{"d_model": 64, "n_head": 2, "activation": "reglu", "norm_place": "peri", "bias": "all", "tie_embeddings": true, "init_std_qkv": 0.12, "init_std_up": 0.12, "init_std_down": 0.085, "lr": 0.00309, "batch_tokens": 16384, "steps": 6269, "dataset": "wikipedia_en"}
Each number is 128 + 24 x the weight over its row's rms, rounded and kept within 0 to 255. Layers, rows and columns count from 0. The size above them is the row's rms in percent of the matrix's.

# layer 12 attention value, 64x64, rms 0.129, rows 36-60, columns 0-63
size [ 91 102  85 108 103  97  95 105 104  93 100 101  72  95  96  99  86 100  96  91  98 106  99 103 121]
[[142 164 104 143 139 144 135 106 162 121 105 129 133  77  77 125 105 148 126 172 129 116 126 136 130 109 171 114 122 151 126 146 136 133 127 138 194 133 183 174 119 134 122  67 141 139 113 145 111 174 141 104 153 108 137 104 123 136 135 121 124 143 107 119]
 [197 113 143  81 140 149 120 130 159 167 110 142 149 112 117 164 136 121 102 161 135 137 149 129  93 108 113 143 113 122 127 144 146 159 153  90 133 120 145 126 123 153 125  87 140 168 141 103 113 105 112 134 137 125 136 102 128 160 144 116  66 156 109 170]
 [121 137 103 124 103 107 125 177 164  83 160 113 133 163 155 174 146 137 151 102 143 107 157 138 134 174 183 129 128 143 137 140 113 116 142 143 158 145 106 145 135 143 143 128 128 110 149 150 114 116 120  72 126  95 140 139 105  80 106 166 124 122 115 151]
 [174 126  99 127 110 159 134 130 146  86  93 149 100  81 129 110 111 145 126 115 160 145 155  96 168 145 151 126 175 132 144 130 155 103 137 141 167 125 123 129 151 157 118 157 171  97 137 166 155 140 125  98 151 106 170 123 112 119 125 144 154 101 146 136]
 [120 148 173 102 108 121  87 155 159 140 119 147 129 145 149  63 135  84 130 146 114 141  83 110 168 161 119 134 149 146 114 142 128 157 110 127 115 171 117 153 130 124 117 134 157 132 135  91 153  77 112 141 130 128 155 124  95 147 119 154 108 153 161 141]
 [124 134  91  96 136 104 175 130  93 190 176 119 131  93 127 156 142 128 148 140 127 109 125 144 169 104 133 139 166  99 138  98  90  96 159 127 129 157 103 158 153 131 144 119 129 160 118 143 107 166 124 114 110 104 152 147 168 137 111 127 156 120 134 118]
 [102 133 141 159 150  95 126 144 122 135  97 149 115 141 142  92 145 151 182 122 150 142 103 152 109 145  97 137 145 113 151  81 137  95 137 142 111 144 117 146 127 100 131 101 114 109  98 160 184 162 125 148 145 176 118  94 111 117 127  90 144 133 158  93]
 [ 87 123  91 107  86 117 137  82 112  89 117  84 110 171 125 179 162 119 121 109 124  84 129 130 144 121 127 127 112 130 140 104 138 126 149 113 116  83 159 107 110 142 157 128 108 141  91 116 145  98 130  98 159 155 106 121  98 129 134 150 173 144 135 135]
 [130 136  69 132 121 136 122 130 172  76 147 100 125 156 122 122 134 172  89 122 125 113 142 153 152 109 123 113  53 142  98 144 106 133 120 157 172 107 133  95 134 121 138 143 142 151 111 155 125 144 152 140 137 105 150 101 124  86 156 124 138 127 103 103]
 [169 101 109 109 127 120  96 145 176 110 104 111 192  98  98 111 105 133 111 107 124 126 111 133 122 117 126  80  84 141 102 204 134 136 137 140 155 145 129  99 123 138 122 153 145 124 132 124 133 161 138 137 130 104 140 111 129 150 138 104 107 145 124 178]
 [184 113 104  95 103 115 112 116 161  87  97 157 150 115 107  96 111 134 138 135 157 134  82 141 127 151 129 108 152 131 126 155 124 152  90 157 170 152  98  80 144 127 118 121 135  90 146 123 122 155 170 109 126 133 119 166 132 104 112 145  96 118 137 153]
 [141 151 127 107 120 129 172 131 176  67 141  75 102 172 109 117  91 149 172 130 144 106 109  88 117 141 117  96 109 129 145 144 147 125 114 147 135 144 137 137 107 121 145 131 175  66 139 122 109 118 146 124 155 147 126 136 131 121 128 105 136 150 113 162]
 [128  96 101 138 154 162  99 149 137 158 140 145 123 143 106  86 118 133 121 115 116 174 103 153 168  92 145 148 158 130 115 138  99 105 131 147 110  93 156 140 131 164 148  94 106 188 119 125 154 102 171 131 146 151 158 124 127 101 157 133 118 132 143  91]
 [157 152  74 154 110 111 114 109 177 132 103 125 136  96 103  76 132 142 113 156 136 132  99 143 132 128 160  81 130 120 131 108 123 131 146 171 135 126 126 127 139 161 122  69 155 139 160 138 120 146 123 135 127 109 156  96 145 123 127  88 131 161 158 169]
 [168 134 119  96 126 137 140 119 111 139 147 116  86 130  92 118 133 142 129 160  93 136 125  81 111 134  85 192 110 125 146  94 130  86 110 112 150 135 151 133 131 125 119 151 120 145 105 115 135  99 158 167 104 171 105 146 122 116 138 169 135  99 166  96]
 [121 135 172 125  91 144 122 105 122 118 171 150 154 131 139 122 140 140 111 124 116 132 145 120 126 144 172 134 131 185 116 128 137 157 133 107 138 135 126 117 138 152 164 137 113 129 130 114 132 100 141  93 145  97 120  90  88 184 146 166 114 162  54 139]
 [164 147 128  96 121 139 155 105 147 161 200  87 141  94 147 177 142 132 128 123 139 157 157 116 128 161 119 144 123 158 137 150 143 130 118 107 124 122 139 141 107 159 131 163 122 144 129 128  67 140 135 111 176 120 106 116 136 143 135 140  98 142  88 100]
 [ 98 117 146 132 132  91 152 140 150 129 104 167 114 133 127 103 141 106 119 134 105 125 109 154 102 124 132  74 143 112  91 120 100 158 108 139 104 144 127 108 134 127 120 111 131 168 146 129 100 160 169  84 127 123 186 142 100 189 134 104 126 151 100 156]
 [129 132 137 117 108 167 143 125 118 154 159 139 117 148 138 142 179 130 140 105 143 146 162 119 145 128 132 164 137 121 139 109  79  56 164 123 127  81 166 149  89 133 127 112 121 128 142 110 141 103 146 109 168 140  71 124 148 122 134 120 137 131 144  86]
 [145 178 123 142 143 125 142  95 100 130 195 112  80  94 110 101 122 130 151 108 138 122 107 152 126 103 111  81 115 103  93 140  93 140 145 123 149 121 122 137 114 148 124 127 121 140 135  98 128 159 150 109 151 149 163 106 164 146 125 120 188 161 126 130]
 [150 111 111 185 129 143 146 141 110  87 148 116  59 151 128 115 114 124  97 147  75 103 170 131 144 112 139 139 161 104 111 154 123 155 145  92 130 129 130 131 120 136  68 132 106 129 102 116 122 145 157  89 138  99 125 112 147 130 109 130  98 131 121 153]
 [112 170 146 110 121 121 154  98  83 172 149 132 121 130  99 152 138 130 124 146 110 173 115 141  78 140 125 151 117 145 130 123 109 145 140 114 124 124 160 143 111 132 108  96 125 131 101  93 124 106  90 169 145 171  94 130 144 125 129 133 124 199  97 154]
 [173 138  97  71  91 145 140 107 120 141 106 139 143  79 132 102 153 166 150 115 156 148  87 125 125 150 140 104  91 131 141 134 117 123 133 126 174 135 150 101 110 138  96 139 138 137 128 154 118 160 163 100 160 123  83 105 124 144 114 149 116 172 114 132]
 [ 81 107 113 179 159 124  98 152 149 102 115 138 139 162 162 120 120 154 117  79 120 139 145 157 163 168 155 115 105 131 155 114 118 111  86 126  85 140  99 101 152 136 127 127  95 131 165 133 132 124 131 106  91 100 143 126 116 125 140 138 167  93 112 129]
 [127 127  94 144 109 130  98 169 196 107 127 114 172 149 156 141 106 138 141 105 140 135 139 148 101 143 174  96 131 123 133 125 129 126 125 142 139 131  87 120 166 134 146 147 127 108 169 131 121 137 100 112  96 100 153 125 112 138 110 119 130  78  71 164]]
# layer 12 attention output (transposed), 64x64, rms 0.138, rows 36-59, columns 0-63
size [112  95  87  92 106 100 111 112 116  98 100 109  75 103  90  90  92  93  91  89  99 104 105  91]
[[119 167 116 115 159 115 108 128  95 142 122 149 104  96 132 109 139 128 166 127 123 128 128  90  90  99 145 141 103 143 147 178 148 137 100 127 155 183 163 163 131  96 110 122 105 165 130 126 141 147 133 128 127 128 173 104 125 117 108  83 125 186 147 144]
 [123 145 124 109 128 164 157  87 101 122 140 168 103 152  93 132  92 126 158 125 147 121 129 101 141 124 130 137 130 154 109 153 176 145  95 168 148 107 142 151 105 125  82 138 162 107  89 103  99 128 129 125 140 119 144 138 119 171 124  73 127 167 144 150]
 [ 96 112 140  94 149 134 119 148 117 149 132 142 134 131 133 130 127 113 131 103  55 166 112 132 163 130 126 146 121  74 169 125 129 121 115 138 147 134 124 114 155 119 179 132 141  80 136 132 114  81 147 185 127 163 138 134 113 109 103 159 162 106 129 142]
 [125 159 169 157 133 135 109 151 113 101 104 109 121  98 135 148  82 120 158 101 100 110 122 125 107  98 151 102 113  81 139 119 149 150 123 134 142 145 113 107 161 105 132 133  95 176 154 154 113 122 132 107 138 143 150 158 123  84 139 183 132  80 137 155]
 [155 114 126 133 105 121 106 108 112 145 164 100 151 162 148 143 149 109 117 134 116 135 117 144  79 181 145 153 137 106  94 178 135 102  85 128 124 119  82  69 109 128 158 116 112 172 114 131 116 133 116 106 124 126 131 148 130 112 115 125 135 179  95 140]
 [133 147 116 148 135 143 141 120  99 128 124 136 160  97 108 130 150 169 151 141 113 101 134  97  95  86 164 161  95 104 148 168 100 137 135 140 146 126 125  80 166 122 140 103 120  84 136 124 123 133 149 148 134 151  89 172 131 135 123 117 191 112 127  95]
 [158  79 116 146 136 139 138 127 140 138 114 102 141 114 148  97 161 132 152 150 143  79 167 180 104 123 131 115 142 162 161 146 108  71 147 131 122 138 146 153 154  88 135 118  96 153 158 137 114 146 106 117  96 100 137 124 103 139 156 108 151 102 162 116]
 [115  83 132 166 112 160 119 133 159 104 136 169  94  79 120 127 128 167 141 154 121 144 120 140 141 144 105  80 152  77 117 133 145 107 176  98 106 110 115 134  98 138 115 123 102  93 137 114 135 117 164 149 125 122 131  73 137 139 115 148 118 157 147 133]
 [100 167 165  94 122 141  87 141 112  99  80 182  97  82 135  82  97 107 143 107 126 174 145 129 159 111 137 123 118 104 147 142 124 157 142 113 147 153 151 147 135 132 135 142 126 143 132 119 143 125 141 148 145 138 126  94 149  89 146 148  88 141 149 142]
 [111 149 160 111 152 102  89  78 136  98  87 123  84 152 168  98 107  79 162 117 149 149 136 100 127 112 126 142 106 151 124 102 145 144 133 106 140 161 159 117 130 106 111 152 154 108  98 149 136  94 115 131 138 160 149 126 157 106 126 140 119 116 141 173]
 [139 123 141 106 168 131 103 141 140 149 103  83 149 128 215 136 129  89 135 117 112 101  79 120 130 114 142 126 120 175 125  98 132 118 143  91 118 159 154  98 135 124 136 128 127 117 117 148  97 113  90 128 154 161 108 168 141  96 126 140 127 112 142 143]
 [113 109 147 131 162 122 105 150 162 125 103 122  98 156 130  88 100  87 107 135  90 141 121 115 133 131  99 125  90 124 141 125 114 151 116 123 162 112 179 161 142 136 126 162  91 167  99 113 168 122 139 105 117 123 107  85 147  95  93 122 106 161 123 154]
 [134 100 115 133 112 148 100  77 121 117 158 147 119 118 105 142  59 155 149 133 108 126 133 139  96 141 147 109 138 151 109 110 156 112 145 119 107 141  87 126 119  93 134 123  88 177 134  96 117 181 148 146 143 136 136 150 110 107 158 148 125 112  86  98]
 [128 130 148 100 156 126 118  72 117 124 138 125  84 114 145 102 124 104 152 125 137 108 118  94  78 134 146 131  67 174 130 146 144 110 130  99 170 207 159 145 155 140 123 124 110 135 128 152 139 131 123 118 120 159  99 127 109 101 135 110 118 126 137 136]
 [163 142 145 126 125 143 117 174 106  96 110 150 125  95  92 119 118 155 160 156 146 104 131 166  99 145 136  89 170 129  96 116 115 134 124 156  93 101 113  89 116 141 150 177 103 149 130 114 107 170 143 140 108  84 141 102 123 139 147 112 126 165 117 129]
 [ 83 147 123 105 150 104 147 124 109 132 152 154 101 159 103 164 137 140 113 121 101 169 117 139 133 101 136 111 108 125 124 184 147 163 105 137 111 112  79 145  75 152 117 122 165 117 136 119 109 116 114 111 153 106 153  83 137 129 111  92 145 157  98 147]
 [121 141 123 134 142 127 119 144 114 144 145 128  83 171 107 149 101 139 139 104 126 144 123 110 162 123 107 146  72  96 119 164 129 138  94 138 158 106  86 151  78 140 136 134 172 112 126 104 103 168 146 121 144 109 118  78 113 133 120 103 116 169  85 138]
 [146 151 132  66 130 116 142  79 119 167 129 131 169 136 140 161 159  89 115 124 112 125 135 124  77  82 132 150 107 180 148 166 112 107 149 115 136 164 125 136 125 140 120 100 137 112 107 124 110 101 119 125 146 144 118 155 129 148 107  98  92 110 158 117]
 [122 132 112 129 101 154 119 138 131 117 185 173 129 116 132 104 110 189 116 172 126 131 152 135 158 132 157 101 123  92 148 112 132  86 133 130 120 105 101 147 125  70 117 145 111 108 139 127 110 167 127 138  92  80 134 128  91 137 163 155 110 121 117 119]
 [129 131 125 144 139  98 115 100 116 117 111 152 113 110 116 113 139 134 150 150 132 122 160 111 126 118 141 150  88 105 118 199  89 135 139 123 161 166 105 150 161 134 152 124 125 148 100 145 162 165 130 118 142 106 123  67 162 117 122  80 124 174 134 103]
 [111 151 190 162 107 101  95 151  98  87 143 160 142 114 118 171 107 125 158 121 140 150 108 151 139  87 107 155  98 121 123 136 117 154 146 104 102 134 122 130 132 167 150 114 162 157 116 104 141 154 145 152 116 120 129 110 160 144  95  97 125 169 138 110]
 [141 111 117 151 113 115 144 111 125 143 127 153 108 134 143 136 137 159 148 145 131 114 143 113 123 110 154 110 108 138  90 175 119 126 126 134 133 127 141 158  80 150 135 137 185 153 123 120 126 148 124 102 128 112 128  63 104 114 127  57 163 194 140 118]
 [131 133 151 109 176 139 114 109 117 125 123 156 104 132 180 108 133 105 163 152 147 114 188 102 127 107 138  79  75 132 118 148 111 119 115  95 159 134  99 158 141 114 122 114 137 124 102 157 135 124  97 112 132 139 119 121 156  96 150  70 117 132 152 119]
 [115 109 125  84 122 138 123 114 143 120 147  96 152 116 131 130 146 115  90 102  75 157 132 128 155 135 142 133 157 140 160  81 126 122 141 143  94 111 114  93 106 125 105  92  96 107 162 108 130 120 132 135 130 135 156 158 100 135 139 174 126  50 128 150]]